Each number is 500 + 50 x the weight over its row's rms, rounded and kept within 0 to 999. Layers, rows and columns count from 0. Numbers have three digits each. The size before them is the row's rms in percent of the matrix's.

# layer 6 MLP up, 2048x512, rms 0.207, rows 776-989, columns 320-383
095:652497442316485476584584455497538562533522570575424513592429475545447459495482470540504491449552465481513487484480395482525494479526512475444538478515511482473570491421491474564484377494573543
098:491463525610552512479576480467544509430472412496543492495512489484533491429489452482455556516560452572506415561546531594541572530499520418399492530410449473522599435461575516562478424444501463
106:529470514482577526544490495468473553491517464583595453529616507557532457464488462529502383488554456494592479500579462446469549494467532597437497435517382545560516512505478406438435506556521598
095:449542527482431528438504581417513503508370531480471514499581484454443469525464552466462476500482520461462467565478480557427510506430489552513553588446498509402560494516478420498391540564440586
105:491551536483480561541503558438482467534543537537481456439545467507543519447541522552480447560484437515449497446495487503404470542411469491571440478550450468413479474526467497577434578537456521
096:377545562526505538474482537424436452453510500550579684624493476468518500481525498387472450516467484515529554486457456547460519469437444467436387536519384554567476441479474478559526509471621460
100:527537521501462491611505450513525546498470547546430513442497515500461507472481461486377423471537524556467407502525388522399473499513501405537500506354553541547483425555557421417557555474503424
097:478499502482491562415579410433461622494539514472505498582458557471439522465564552520586507512469492527519414570395430488454396429444470519617399492564593396542475575387501430486465581525492505
099:447554543611466530466544527435499468554509567528556480471554539565588462500461534488544533577481445432622482394494505456460561520534460494414529507512495580565506441530489566525482547512461465
098:505520550511578440453514454533499541447534482550491386555560493451570546553571492451485565482470538503566479432549502539470618539414400510506426560504493474528573421580504521430406530479508525
097:543522461439496454483471567520581521501440480588465516528519512449454423519429497533513434444524493541525409525402471502475487490478513499453488608557455548549494450524456445456541491488471459
092:491581430568538483501454559481443517468449429530532546507468546594467560524583503447441545436528546534541498563454489503505554654469557541449537541503563392471551546530493532460525508387505478
103:455515519501496553528580423529434481539442445419539520426564485500367491541475491406426559488578514482424549556565433473420491464495425494523466531478490472546586475563543518428442488500518483
099:491447452573511460515537537464501495529521483547494475478458519574495604527503482429475488538448465430564504464427515503557515539472580524485454467538500605487482527513544473473533526509606466
099:520551485458591511578477431522492525487563482492572455580600569459439510523540527524497569455389433467497516467490482427510377493449430619522528484553492485504500629490480489551588467542506510
104:526534490502524407451483578558461511468593521512542533462721434510471498538479451502483510583490449421489549391450493505450420417554498461560523430468459387545440500522476512382421472417520534
098:555559515543424615558512478566490465491493564526479461487599514571536558431474444520498513525450478536523428552506562530482447476509506559488524461468466461483512531541454466545455540425651498
097:492558530546514440459492445592491433560415431518501514522513496475564519459538487521481435508596371516480448552537543469449451502480468559438463535434383508536554502546491466449498548491411492
099:535538419571509528404577431524486566471503406543544541512508477460455474433490361535488490485491455463463465437451426490528530456506567506570418565523531447474434392445448480588484465612529474
098:542439398626573565525468488433464536472489552523506435446479517404546539496475486518467513599476400522545503450486464552457450493456544458446470526532471540483473478503553430405533484483468465
097:457476585458476528567478407425577554550405442427544529511502443525412487444499483558509576509572542520431488561523479562548443472470486663592363441525500439430500492465423437459459477442535420
102:646443511483552388513548485463513392480492421535487487567548453481574509477493492439475409430542509528474532434492509479584561639538504434536445508519434514599470498457461459523478475463542499
098:596517544414511543516610503519491604583560550497638489534511523558612506469472623529555553385521504464548449493506487440436609493426515507449509527413486441465530540450516526520547532441479510
096:482549452517576468509374420435526548489514498541487524488481587573560444461473468528543477517543495510513555526523498488547458443439468472512555526527477520554463461478472463455479444516505549
101:558525404515556606380392465472451433479425512552463499440463488527461515494501373476487473502499536471523458523533486465452530439478488483437605470569577443421434553434503542493464446541483445
098:553489556455562448537563522537552471500572659530551528481479509493507509481524426563419443394478463461568535408480545587467445557500456473458572485530468457424436547352476386472397488557488508
097:485590509543371426586523581543525377469467533440452472465583531573492451605548537549486483442445421453400519458536388537553489470445539547426546504528510450508460443470465498494453461540567504
100:479435550460538397437523546516456520610468492518494579530500532442491484447489514464574607465443513531550505479497517542391460497463559464438477554437540405589442446576476529473482493438479408
094:594502509467516448621488475555467620515410529475618528474560522533624542477423527435410575507500446453450558472481482516519485531559548487542474435424497572575464502434543483447537528477502599
095:422422419546450474512516466477424564516499523536555557518427519492426459450480454468556535479355593552479518584455570461451510548507509557553544434563508521462516562520494521509469540556555482
095:477534618536509525522586479448548528494508490528529516478492524499423485511493482508501573413602389539470523569482461476540620460493478445509518500446495471487507534504419539467551488451442522
100:546602481388461517494531468514511502483453489469555417395492492392486496511501506556540484536493448467523569483444493515488609542541509522453549476489474523504579522483447488483494565432517571
091:484516513532524513483504508602465488498522520499582589484467457389482509459580486482491446492576429388425465608458568520455511516490482540482431505567514577494485499459598505451536404385503476
102:491491570427441485445407494426504464524547482502481465531441505517508514546550478510453493565569510424498409478497543415515511451439553503494641487497514513575527454482429564514506429463558442
100:543464486501515520407492644514488494591557476429569499408510497519501520583461476512400559514482512520560553537579403469460519549473455570414520485506467504407490474481402502439448494499449495
093:469437439492429450455503520451519576482528449455516469519547543525515492500482492438513433539459445557497524457461555526572478483458423436470555495517468608545478640519515491474493436502453559
101:571563519476404588512494539505425586576508463372520494515478517507504474484584483485446462512582459440451492402581410492312432436538518486521484514448468491367543474459473484500439450424491553
100:473376466524500469509545489524442468432401479455474467392448550485599523498562518421404597460513494555488469552419543529432468471512465539417558416468510504470531446397482514560499546517498530
101:422461514497556534511481518449509493473500464489454569516420486497626517468554471560466549442466545538531472478502497525517489564524516510505407495572560482469483521475471553583518525534497500
104:513485521469542571469530595539471504527496492639428470495600548535466514471584538502377507483504472487446481458505480542572511525509540597458544560385441583481487402492498495560502445492497449
099:577569457522516512453525509506532484501372524458488413426387480505543535513553556494616504500568550495518519489583549499466603471468516385497577508469439481435520525438444477484496513450520536
096:508578521478493492440516578422517559468517507453494526539501440432548576529477556504473563420606528616489583562574492452628488534515526500475437607543545457476527535519531529568565515461526555
093:524485552519582490410559586470546515452483441545563426551561420425484518501532539473480440507546532465486515532466546513515529566435559523534532531480555394479556497539489523436554414605520483
102:452407436529432570489500452453497514371464494402599484504461508604530500549483507530545608521574466457513486528453516415563509531479525467458431475454527410497512482556496541477480494559586489
099:595473545479508458482472486449497452519495481537436403553473511447528460541527490484426533527563478455476573467532506433528456469426477396461412471516465537447508496551604548489512544470441539
095:577549558421504584514525456525532450460518549482442444526524530465584487439518520593449588590450437551465471500516533483384494513475452501581625455475524541478443543526520500376488485418549493
098:514525440466461486491555515456438454474476576526481473480504487485524442461477420545625520458465396457490491533535468570439512549603513458471555428474498397527497537519550499512490471475500412
098:485470462587538633417388549475556480517511418524475653498498447513574479576452587528503470579520518559526547480508527468460483542523520407525476525535505577483445531455417450500553446499448472
094:561482434486554522412487574357412582476534434504524532444536543515483515458535419517589563547424545576526508533413534392443451510371502458498511553544517497572438491480494496486535542480485550
107:578543488540476523481485512472536446466575494511502468537541566504694403497589433441450531441459530487508506553514452539476411504473573528556541457489536497491583404448470504518444465479489487
098:570469478493544493506475507440474451501490467547450572483544467526465451424530602503454427555558536531555446487554418519462445412577509535567439517497519427588477469498517524413549557567526479
089:544488523422464405491462491474454504569440484408426535475566495490566565451487529506515497530405445455473449522534429449613586592547474514480439572644605495536414496541609536498438435487458588
099:509552550518491505476468509495446541548563491531455597593511532429461492561516479528542455382523430481558563504449506464476466469456458548558547505546586527474504482481469506473421450559573459
105:460517537491407523568454593477508520538430581403519444556535585406509572488477560437402461523435488520593461413593454473491568464560503476549481519390536540479467563521545389452463445530522539
094:489402581562437432535536462431524395577525437490516572501541457479577584477458487479410550513597518507433467478509564523478492610593499515516476476627536533590478485509581423577488391530460536
100:491504521511524523516512510514427454406583498543535515502533517490627507491459557521472444529490419524484522579488590523624473584523506449469488537455508486575584551519521475556539525439480577
097:535488508602448537541400510540528456567543434567497420424531520521596555466482429529513544480531480466463519516509514582540509574442564637382391467469569476507485479546558536557520506391417534
098:582524606454557565500452402545442620521554426454453464572570408553521523484578448510548507542513516505564496436508489512414498488504513480522482504429624433566532518533497465482553536475515438
094:503596536560444470442453494502560592524528542470400548479546544464526480481443539569491557499559494448495480459578473564503465535465547459462469488391520553549585527513499454532517504566468468
102:485567449500405561516475466520481463578561510551544552472613495379426452523564493531470517517427585503543512515533537483445456516499472597429484429529575533422470457409510519530430480477461472
102:420512571484496513564515501482499493499499516538473419554507526575523502529479531488474476615395519513548514629509491489472495427534515530461409491487600545514522502495477514438471516489479532
100:569587494517479402502456516480504482531467415545490479497568486493486615523588441458440552513522509524494524571496412396535480516541388505474528508489615463523546535474561449514542455512531499
099:547502543482537395534538582501526476467441491577467461478533525537423538552537529413445550543462439506433469496598556492552568486531480528493521474556508494501452532535611482566515525505461458
097:483529458497488458410439476487562562379436398496546488481569505474506485456603440492531525473557476496409461514545497540547505450474513419532530450536542558562505543472420419452559577472484561
085:459396437413424583468520473418449500453454501452444536518457495412508535569447458543515560434547421532396539537470475453450507412491503438546537468443478476442527526410561515466496519543553405
103:449492527493464496468460456570476490578542557556420534521486501479506509489573482462474503509513488488579496447546460581414514512531572496547436482510591433539513495491494511363527519486561536
099:496542451484468450489501493529442523536576492462504579493479462495464522579483621465498475522472460441472525415591471472445444412498576441554545501430566532396495379446605434568592642572481487
094:514506478505603643507470548513479486516426459572344497536493504429465582474474539442414508516444495442466500523497565539483459364474546411504560483498541496437508512558481526535514531497514469
096:507521468507516454478485507559522549473489508520456421487596437409498501542492465467549483464462448499454450515462535461490537525548523514512543467458501570456452489462488452482545554531628527
099:529477416564514475392478510489427418448455417341443536518445572503439565429438467517556481470507467488431528500469455471475561483472440483497520519517493521542420469479528566438517473585535495
094:458403564492507496487473529515514467465497475620526503481481485498521486539427350516481562487511534486446483528520414474483587554540585466467489503445535463396542444410529423482492536515507508
094:473472499556444481446546453433484431484575508433469517524566485464516561480545476477556518441415545565495584456493443527537498400467437525523425494525447451547455522413564480496528491495469480
100:502507529545504542507544486518449481502477497550485519454556414557538509439445451484543525607428438514545578488525499589520529542449564574511531499540450415527502515468493531568610439461474511
095:473532415513489566520447402503516475415583478489462480404486474524579464494591512480474561572499433430569496537509467542433514599450568644438544480514489529470509541505581547441563451527438549
095:525537462543500512418411500415459484546540519539545597392521508545562481536504484482521512400505408451465530386460471482509481494524489420531528510541492446571493550545444523485470523465495468
101:575515450571436505463521591473531540514479447478474574455489512559548530502479536513499473417492508481440454518482542543528558509557533494545610497525576557478467506532450474526577639477507457
095:484564456533513446494542506516501433472553577392541487504520508523467518438474451465636436441535511469410520473456423528546550554463526534548467592481454442479491537613638387507527520496596551
099:467539490444456492510466562470466533468467438487426534497541599631545470494463514450563482471556486517425555455484526492513484502460505480540512340521472453517510457483499573460427476440475449
101:527450572410399535465543481544409545465515502460458427501496521584491474461549521528488547434459332464512454550546540531531459541527494466524476415480493574508493526490517496480602520471554498
099:451565449465562521519551482589493466528510486458612460572621501409473548507463490446408521478497509486604495439453409461468539469575510497467542523564505492523504482464497482489515528432522401
105:541565484483456515533530480575436433455524546540584560576515457488385445576509390515483493518485447541503524536567464458541479447502516466539456356496499498510504567527496553476492458499489517
099:567497536583490475478496527575534439569471518476472543463534626366547495513513481546443481538401538463515509497482518559513519459503550537508538500449501508520498504493541542419534495477512427
106:452498464509457566417526567508493499540437456505526542471504535532582451492478482464579489463489500561499546438573407552490512497482557437424476516558506434451534458420421492525459444513598491
097:540544444385531382558556452463480529427553497574480480439464569462574470518518509497503558453511525533515525535506533519500556503498467572529476537536571567517465530468555565470512482530567561
100:471522522563500486510511546443532645517497523449406492500529482407497427528497542506542437573577496452539421522500548503497510466491416521487482558549602475592489517486532541539528436505482505
096:441456531548469498560530601501521473544549506616449475492553552535556511493513549477410552546509501531540421557522523493560573425427560453441570543420396507496469385566617483524476442551452523
098:465426447517486521482525483492438575542522487559490481516541506413565577442525633476563455504444475539501485476589461462374586473448471465489401483551507499516584502471488517487515442491518463
093:545521410532532480471500591465504561462524561448414545533521556523510572485517491441519457535432482491525524415533516484489459520505463518464490518520496579568405502472497487544463530475520537
102:578459547470533491523507451522491471442555522449442481552416462552601601418517457611524448452523536404472575507559429500515451476481435540560478470445442543450498498454518441516427410588566417
090:457434497473580449522451520503481482532502558518522460468439438460469565427537520511537492432587527565578515541422517537517478481411515445447449560391520517408471542523506417531522441490578553
096:531468548470556417509504444492552500538588420582379543475492474600503513518478473456475489559478487492587457461504452488521542524548465421550451496554485503440529560502538516464515550440524574
099:399424575451485492571480467564557490556496425378479547585426543599410428522440553408483458489450638486525486469476573538478458471514502483539570496501472475393540491562459510505538438503479458
102:473458552502563519505519473601461504494471553543449543561536374484567503544601396421460428422487513423537557572461600504559591532474483420493499541581523554542557453571456503488552524481464498
100:435447584481507467430522518551564535500443451480424507481479555476502464627528552465609506445553493489479479506452489544494563474469454442548530458452575515522486463492544460461515495531508529
098:459573473483497439471456489446479491353460557504544419578408469603414611446503473506547535435415629475533509549447552496469593462579495573506439594534562402526509498553522530469537428512498442
104:508457522558420436440456452501560510517601540474469404540547507526507546577468489528504475327494463465517497429485466497506512562525463501490435499504533419515490550551582463526518500402480493
096:518499430502504444524522569469479476580540515388569515509561604551413542462454507388577521463494451469512526509472527533525470454569549534438461526406398479588480518512478435490464416522510423
105:469464522523508491520475498611523491529541453642493525603466551502560498532468486467455485501480564505436554449544518516482466497526485394534530445478466579558501401525611532531565518504523565
102:510495495549477489525475446545536544485404557548455467492590562462540474450526539459417513546536594450516470506497437542487523564508535473558518562520582496386556600515558405525527560465516494
098:546474557521445528509451423506576458530557591517410538465465547536573542477498536424533521492458570559436484456586530553537604499498490542536520522501430448510363533499556500468490562483459546
101:474314620487478549479455537495550516491397521488570489431470543440590449537547453448549492511443511467532414406482442496516498558547494509431466479510528445498482418463451481532526546470570535
098:502424546516592524493545507556536461555452553593520488542533507442499428517479491543461557466444429520473476438479453550635606489523475537551467568499541526547496482479568436476569566462542396
089:516431534506455495473548494530536491601536556530532504524493599470526503523487441433514503502485512592378441510497494464511577383471506524548493494448516520407549522542536445491497556534595593
103:442462430545422480509441509386545488572501478532532509502426561522569557469582444489573471477549572479542485502516450490486540531517509517488440481534473551454462472504522569504509482567477473
104:518413530486517449500506523523632555452516439441469541471523484429474418493535527517570522416535508429436506561547572433525555519475580541545462495510440490535518514424490611406591491546474634
103:506438473456472510433533500540547437525506539473500579485542454536439446466494555354505440527585430408419519415519539456452565500481520521460425490572455564544463492527428564452526495453479480
104:465490541463535540540450557452523409659462495550492537525644590463543468486572399538461475469446524491518452522535508528505534437575470591505483616504467570464561501502521628452461467464517498
091:414506453422453477584502586584429502531495488485539478446543422525528556380501560503527464468527491433521527486618485518475498463504552569590547473454472563504490487495592400579448520523528421
097:454454531500552472486467497430477488426567582553417423469522457553530485550545513409506382542526563544422533538582406511512505530474508519458493483471511519558480517477545414423474567450552528
104:507446557519490504542455479495538457521537493514477462560485479448478534564514540478566571491502508438516540621571530605569521482493378521359566467507532461450511559453524491472418471482548488
101:474497537411425505467423473447522574460469488510455451527523544475498506513515501432458466450577537495555469438535483559486480459466579424476444585456486452552538531523511512448480546494537448
094:485399588528482492552494515452478610469590493546474499551514472510575384561507509465543473611471591461513548461467428518463393509555520439504588441389532529353480425539485541589352511489435527
099:480465457416516552550502426515549432551557513471474477558374430546466423504511543490439483526482554515449555462481560495573449453492468552501422434475477529458489564485515409440480426440516493
105:586458515448475461591524505479563515383576355657518459411535590440536536512456416472489355544523497499503497473534454492556515583483515588431504571547483513577516441494533468489486564532487427
096:485435419536477558491537498598471526499577584522570540422453530537504489434560491486517488467461350477411494535520487564469496504520522460561501440497469493520447603505517510442445550508425551
101:563454546512524440450439431500485525511517519441496569518530456499541547509561430445525525527560480536482510460431558584496520491525533512458652523481536465466583523539396577523479491435589597
100:499609538549498461431568498553458488486548465487490618497507561480566437478413465510446461562469459548570462537513471447494480479559598504482556526465490447481567449552425442511524503556418430
103:528496521369574462436540498486525617568480499515548481407434503548453498563471574517530465468474527494520472543456573539423462416530534561509526463467576529433459546489428479487460506434417526
097:497555485489486480539492503420420480499532438530563614510540407519492526448379609511539490543504527484488560440588461528441357585572485483417475574530502467455504399531491411454513489563504501
100:578604573612429559536442504474505541440536454472468408517491501416487522562444587466569514588567419517493488585559526582437447410454473500451437498613509544480531464520481509500521544458458496
108:534455477483503497566516567431477463466463464436477517482497433565547459475660505559551507513569572494503485487416454496469535524443583549523465508437496547441502407478502552442527484484465600
101:433491562480552489457469541627501490511561440530489610572495506452516557508506413506487527531488538543558502507534552448499451446451513523487456532525536535533414512401568548519539530416435488
100:451502559511517483496476514405601447571419407515511448478501560414573482528563502513520419457528536438476460450564530429463554546524525507515533536544431537496501452455489473425561496638517468
117:451502633527419505524514548567553521346476587488421505500458525571467416550482427464521504503538458566471461481492527550502533465549466518515470458456463529463476603567451574515489504430517486
102:520573418449487501498525456496467482488558492472622523466579476399448424418524443553602497501514471547486416538471505528634572463524437511450541452529497532525487527505477474544476431441521474
098:520519478543465484472514499388521488444483395438504491507475527495593511553481399514504511523528567465561506569478580398495548397588554533547552461464564458534453510537469548557494592534503505
101:423510546502490516526516516508494478467482510525487519502574525496525599476453566520401450532518487464447465552462508468605546528546511491542507422438552449595466538508536481445446508539559481
091:405547470527503576510586489485541631515516581459551464488529483553497469533552474487559502518470498487490466519562488556555482550509625519428439452537527480479535445540413470551386498438478478
101:422438469530576513515430550527517537564491468541519523495515486504413610569500510441570465431452471499497588408545476471477561444545460496408599569515554426471539463526518514541436532524582487
093:533517526532609471604494495554477533493479513482590521420624524496544440544553496606528467509504545487487441493598546521516451566555546570555461502486527470468514506442531484480467479423356471
098:452426550562496491514566436475489470591484501505516536514478533544530572516561469475525507494558498523506509487509499626525458373515437450501436573582528442496495508414398432551445460488420543
101:467420548532497545409611460496443448480474430494520430392417486528479424487516513439437457502577523528583556437462457511563490452385473512472496495581567514530506569495434520502481408547548495
098:542482507521441490573512457496497498431512494463546483456530505519479439485586477547435501467508547509510560494431532518437554505472551534502632582523540463558500430581495491540446516575506454
102:561554472573423558470536504422523433371506548516457491518513484532594511536447562492486487487484407447445474424491548485541438489498417526523594510398537482470477509520484520509520579491535467
097:421574527511477555474493438582527505568470475571500594515478546550458362539517517526498440428535516499504468443501561479452472544500521506488535514529432595388602527470456518477506521498494460
100:475500501511437431540454481544584618510513488527512584543534543361513540598608406483574477574505479564530535507500463460493580517539534520519475485492514388463508505498505511470503544590504613
096:386497479460473523545463434612531475584360548474372528478552551524456434536644407526590432503484502479591573569505540553480491629524382480501458531548556525536451548521619502525515455414582485
095:494595590549577628616491418587602546450545479437469565466611514415461498407470479405556496520559438498534481450531385496486499451375486480493427535587508509595469501490487475509398532549590445
100:567480518595542497477548495464554518434561553544537441518502434522545472452536482453495532420407443499460453503507549561490519429568401546498460467480649481540494435571460478448497491484561535
098:397475530450494508481551523546469451529511478537462462631584536589478577559416326399443536492459562516417477540516537450455467541551552587464535445497487440511485489436523554426483450465544532
104:499440453483575490498556526492549445467493568484505490349405530498497515420484548354477452468510510422608492552504453518491572469457520565531513560574459454523509497536518470584536502409456545
101:514468587528472677436413460427453511569535511535424504510569483615403447455433601579485536477487544505422495517453496517485432563444531544528402484575514417508518585539479481497467484548500512
097:440491440481438572412409560501388530503509441487507526511558512483520458499481483540453494485543413495560480533415511503557444437550461615471443462524533398522543597524584465485477433515563446
098:519513421371493553571488499501373392484501509570489485439500522553464419484535520446505464554537461558510403520480485431558562526460517443391548470540511456505451447559489437488457444499529524
100:500551526553512528478476513491536473472519429542540443539472534547470617539453492523487441492387525459522468541483497420411521547425513533529495538567552550409534503541557492533493435498475557
102:577499552455478437504507469513543461580457445433435536404483532539433469552485527526462487549457488506494566521461563558504546536540444557472494494545553550485438530487561574549467528485460449
100:443550487363488472564475535458459536456529515480554462556412499499586600485474499491417460500536635480504457426498518488443508503468498445432545566522476519505491504462486448554459483558510491
093:430583558475511413474495539468572473416552422458506491441602461472516492534446434465522556492418581470452525550563456476451560529454495520558534557518530543519467409550534508500446480430504460
101:488530531487571435551501480477512441432413445522544601455554444514498506579477523488512567554475520584537486504460496448503677451464465488520538530496491446488606509517440459492476542401519439
106:540500521557443489478486488433486554494548553594535447557494439463559439471541528426514511470483570484578460523543403512430515494471453517485538516397504541509552477466550476518504501484425493
099:557370568554474524512409426550492431577558521429535457472536403572524625513464553458514514534452413429440594447504469577439524543511562415460517564472523437424491402495480547437563404383565390
096:446500558508414468479427473431560530503521552466561561609521566552489532491512431454531413490555555536447514494447584522475528530501499500508417485661580581472479491488570479512538512448528495
095:435488529504587554558575561436479407531459538479441463495513547487526563536562464437592473502487485503445466519589443565508463482506437574457557421552460425504476536431524463472579519547523543
111:431536522518558569380549507481516538557522499496471484573579525425530451463477441601391479448453514477478553490640508455452544568535471545526577463467477471564415471521479521502541471528497524
103:594540525493518474481535446408551607435453472505441509448610454536468537467489461463535440546497504576505539418501534419460381486539574404408465498483548571499507540498472443512421496510466456
106:560496481556566470545493490544429444515510604549517501516556615462524507426589512453472525479509541513475453592522401576473545459447430429549538492512483432408524426525555542447487515456472468
102:472510591464506522468416524517545421453514465446628509468517477446444555472472476540439522543509481504532572604509411485397448400403500514437528585548491585483510573465524489476415467555447526
101:467475608467450558457539366456501502500420470519518460513596517517455531512495455481494522404440599512437520604534554498506440426522578632506534523387502500438549543567579421454575479466472525
112:467506505453378545549353540456488521546490495519518536529564491381498481503470551528522615585486479561560524499513489487565569473534570493464416468456450496510529500510445486456409611386528479
101:407489603433427554551564474516497461450517476519451493492420513495513529559521512536489526582496577489393614464487556462490509410428385531517467463466599546546538463542470444497447452453457512
105:524447509443466497484384449555499415518382553463586484503590490520522488582555359599499565422436442559561566631570458502480572494459527497544532517513559476479546477474531413487516500516588476
095:446467389581504522462469384439413458519435510481442552528448522523495487442497504544442394556544458478502529443477484540491492521490488426524541531501460572615546382492602447513511486436448421
104:476497501459472425418415471473439517590522525537522431516517552506515506485512484467503507569535489563528528476508492480538547499465546516532478505551494517515547474592476429551538406508481556
096:490527505487489396491481382503559435437474502570544450440526493486639523473444417541533505525538537465573618553579505567436534475500533504509558496485432562520607522535368503512477513505465612
097:477509462469465574441441504508422538433395506396546548453564504531430483451461414448569555492462532558524558501535519529492480532496465514506510476480377502481479542427457465453457463556445514
098:520557564478552505478511587461479449535563503433483489482505504457609501530416432558408457529534484436555610585514469399453556536509559500499472514515569472519505547447514547570526465477467500
101:544529495454470517520418511445500455442423536467455410560563547531568499546498533526532464544554462522557576512493571545477508548534549502562446452580406486481460572547472523425585571474494425
097:536578471403374367564522473454533461453571440505548397496578521496616530472499470544392550408563507499559511576500539423578475447488482608594485486587590538501493486508555480502456455563498437
096:537544495609508409479449545475431433502528501471554512494497422540491493512531523524512465463441465509527480441394511549571568527571447586467469474475549536575491465506504491402532413472477550
097:387492492419490519488562426602514555458452512463445562502431587458485505468523507416570482476526600439514440498553517443549492440563515515500471465488471487475446501520527480434435473499534598
105:491546384550455516618557524477527455565386497513461636508539589458539449527535474433500483471538533505524508469438529473475465516508545484516446550501416625415452537440462510462525517527453572
100:452479504417470504460521587465548440482557485516549530559495486479497504443491538567491469441482423459476485467613512397457536583564503511545460474459370462452464457562529449540538508461509484
094:474473470553448448485422492528486517540474625493557565583370515478454498453462528484523427445506472447580464541497517516412536493531543408479492483555635432506439523456608545476436467484519417
092:434508528523495549423558515517506534492568534487556455495539470458570451554357493482501466399484481538386536415566430504515520512467436503506446475350528430465443498567505619463482491502484540
100:534453477460501462455480444477404459492474437444507583513517415548420409531512389470459479468456559542357559524386431579531494481464535445443486608417514535579475557544467509516478442638462567
103:516462540494398417499601468465538546466428500594582507533456474583508528421526502382513477481493518510518438505509439494530516575498482482524492453506536447471495472452549526457541537412540406
099:480458512522535453502600552447613510604517500586502443537532594514601439497385429417487465496446421519455515511567506515507485478474512500559485543440486424475504488502530579521442527517523514
106:547525560470501554548550455462536504539582503438454437531579455537533530474503557514511514550556575501501532392523463402464508484372421478494434551493439503529558457521456550351530544525491463
096:458506531447482552598527459472496524431536586571462425487545505527534405540439395502474567509507482545569599450469435487564449444535470506457392524507531476500549573495559495435471477535512433
099:349511555471438521454429507451433456460377454542341546481489449484543524553452403427567498496500480480504433565476580502493535533464483549410423496459507525439445501489549566549457500516455467
111:450556501484419528529477438522503477539451539554501518526534558439496543500472586477481431447393390442438546534473484568500458416621531511496574585516526523507502563551544394460446388534552462
098:536484512464513511583540468474472489515478505534523462482490551550498470494474469505517543615535445619466548448457494481461525519584427465550492560394502489594532526544564520585584506577537603
102:464489542517499502466511579492552480555432479574388459504493460491483608546495462465465524419512531439533517389479558481455604515513578418475538517520500484444525436475553458469445438530528484
098:429549482541492446442467535504447404474497472581480546541509518459513504382527382567464481467555568456449546512515535471526554545460440478545515495531537548519520508406459517532572532630476462
118:485458433466475522448514509522529476532479467549431421569419481468529518539476500597414552557465438490546494389529449456597586517522449528619469464528509529494541434459444470556559565650509522
100:527616615573447525532547467460460488518537525534550634506539515482533531459460524554483517429539474485461507515501558495437527495452434481516463501483499482514457597546482463434480497509468484
094:505533538508468484409463461509535509475553508406478541470584519478541493539462462510506496518469552488525540485515614452556493492475521479472515501518510536456572582540494515473466461581559453
099:495542547473558509534488566472461499514553513583545482445427554435596437463483526564493409516507540505430528487453566553462513547493488538504535547442564593474449564558535604422514494544512466
105:514490533529556451487523510513462506456527468457471591465535467468525547540476465448481477549449487506461487494461495518486532566462499460469456473514538469400451469546608501494487449508503539
102:517414569444536527438495490460513458460530411537478594508459508494525493519551503508503573501453497400509475535542537488618513448527400489452461505489511449470519477536576425593477526598500503
110:469428567451475520612430643532542473610491553463450490563662524483588532564490514473563451557545452571525596509456559538466609543563470519513526501401511556460474441504538498451490516469475514
099:480543534512499514454515409505548624484455461556467488524514520414534568479490495528485421483504526506427526421481492479560626443500401441456498538476445520502482657484428447540473513458471591
089:449540564510437488510539518375477471446508387478556569484475442480375506514456533462393588489520483508453533451509475430504498488465454495494457486544559498435446542511455533460583500473520508
100:425490563547514514432448450506471418520516504536389507427491461467517392530476540598468594460442396481529515501443524550485445575424459482551440655487453445546450535524512437462542539496463522
098:436417583537510533401523531486484463486502467537500543469484397565571501509515590507524482532517476513524505507459479527441488472418420550518517456505486603408386525489432561486550481436378529
106:517483468500430487527520532492502465543497436505589487470518460526465535446537397519408571480458523470538524497641443500451501536468494403506431472511541490460490419432464452538500411566535566
091:483522477472417501455551442481521506514532485573495521476542582479475546499527443532450537431522488494554528566571538568490495529629565564477494409578587584502515419427514483605526451439451577
098:471452484481511493559635509435535470619531515507477519495480474549505494552392485523532575492519497439506567461544535370547393459463412571513454511497509547467598477480450543478429543505593410
096:485549540520497457423497487502499552490424400488520453532472407471438470514485511521407581418573469494573461459481518523599577499499446498483409475388505492533501458523447451491504449376450583
096:495467546514501540481517566540553559497481611552568533415476492512470515450496470543522473483484524552551612481464552461416539406489468503526572439513456399548445557538435539511648409497471459
100:531528493513476421594470530418531468543573520495456491510560478402493505560486464436500515516545505488618550509496490488468575455417483535527603449480533453412514409590429518534453542455558512
106:535535423512463415511574563509432499401475485515566493542553581587506476405434512557584487453455525489577467408542550478525549460552492484549496489544497465486485486597538479512534484565482480
099:498447527468471482403405455562465489510506552471512466508520454432525465574593480497541469456482534576448495607519500560503557486522471530387395583468527516415548482405434388520408546519502480
099:546481465497539489611522460456437520455430484574444531483551447486525515452455479504475425396538550610398433419498448482525486540467503433570446446553472487590538567513470446520495459514486538
096:579487418541604551542469487495388412474428512467481454474479500547481357570461482540502491541468518456558522474436464427375547395508431505469452445541498474484500450436498477466560426472550516
097:524409454459485662452481542438565494542568576600500498455448534436549450487388499370453513443557515519500540415462474425568523454527495467435420434488461544508434471441531462473480522510449482
098:504458560330506578546457523513511470583484498634633509461532536429547525474460442522609425458536449495469459528460447539427553523489476458456453578472585619448456399476416476497525457476457475
096:508504547453460560537525480490520543465459439482496579517493591544455558499446560532480490451479532563518512456530616469504491451454613484445538558545509490430534554579544512506429475508380564
101:552622630491576308440412563541486484460477516488418480496445492516556471539549493514514500502571454444427516559482553472516579486418500435482493507514542459512505429469397464552532502495461478
092:480441540457507531581526496503568508489480385418512537524453440530485563523502517509544572541503506389498512554494552485509500530426575487577562540458471475558437543482519557454527527517529404
097:519450526527494468569505432457536520595521497487480561519541520595484433450431602461436648559441465479429505410436645561513428473558503516496499444496468518519461483518526524432484446457566466
103:504540514456524479547527454421517467486527475496469587366507541479462529537573466417549531465487430444455583442524546511543420505540526472579500498464472567479592524541552468498563517560574482
109:486483550528548492528478508509520489510585453586460496468558527492495495497526460535526511477524461411513417486443472551526538417567409590533439514498486479603481532474528433490439471535545506
100:449489508483552448452517546468468437454502504472511483388442535501512517474445451432534440549624474613481536422554573543506485505520519519499578465465503473439448459473516612493496526439502535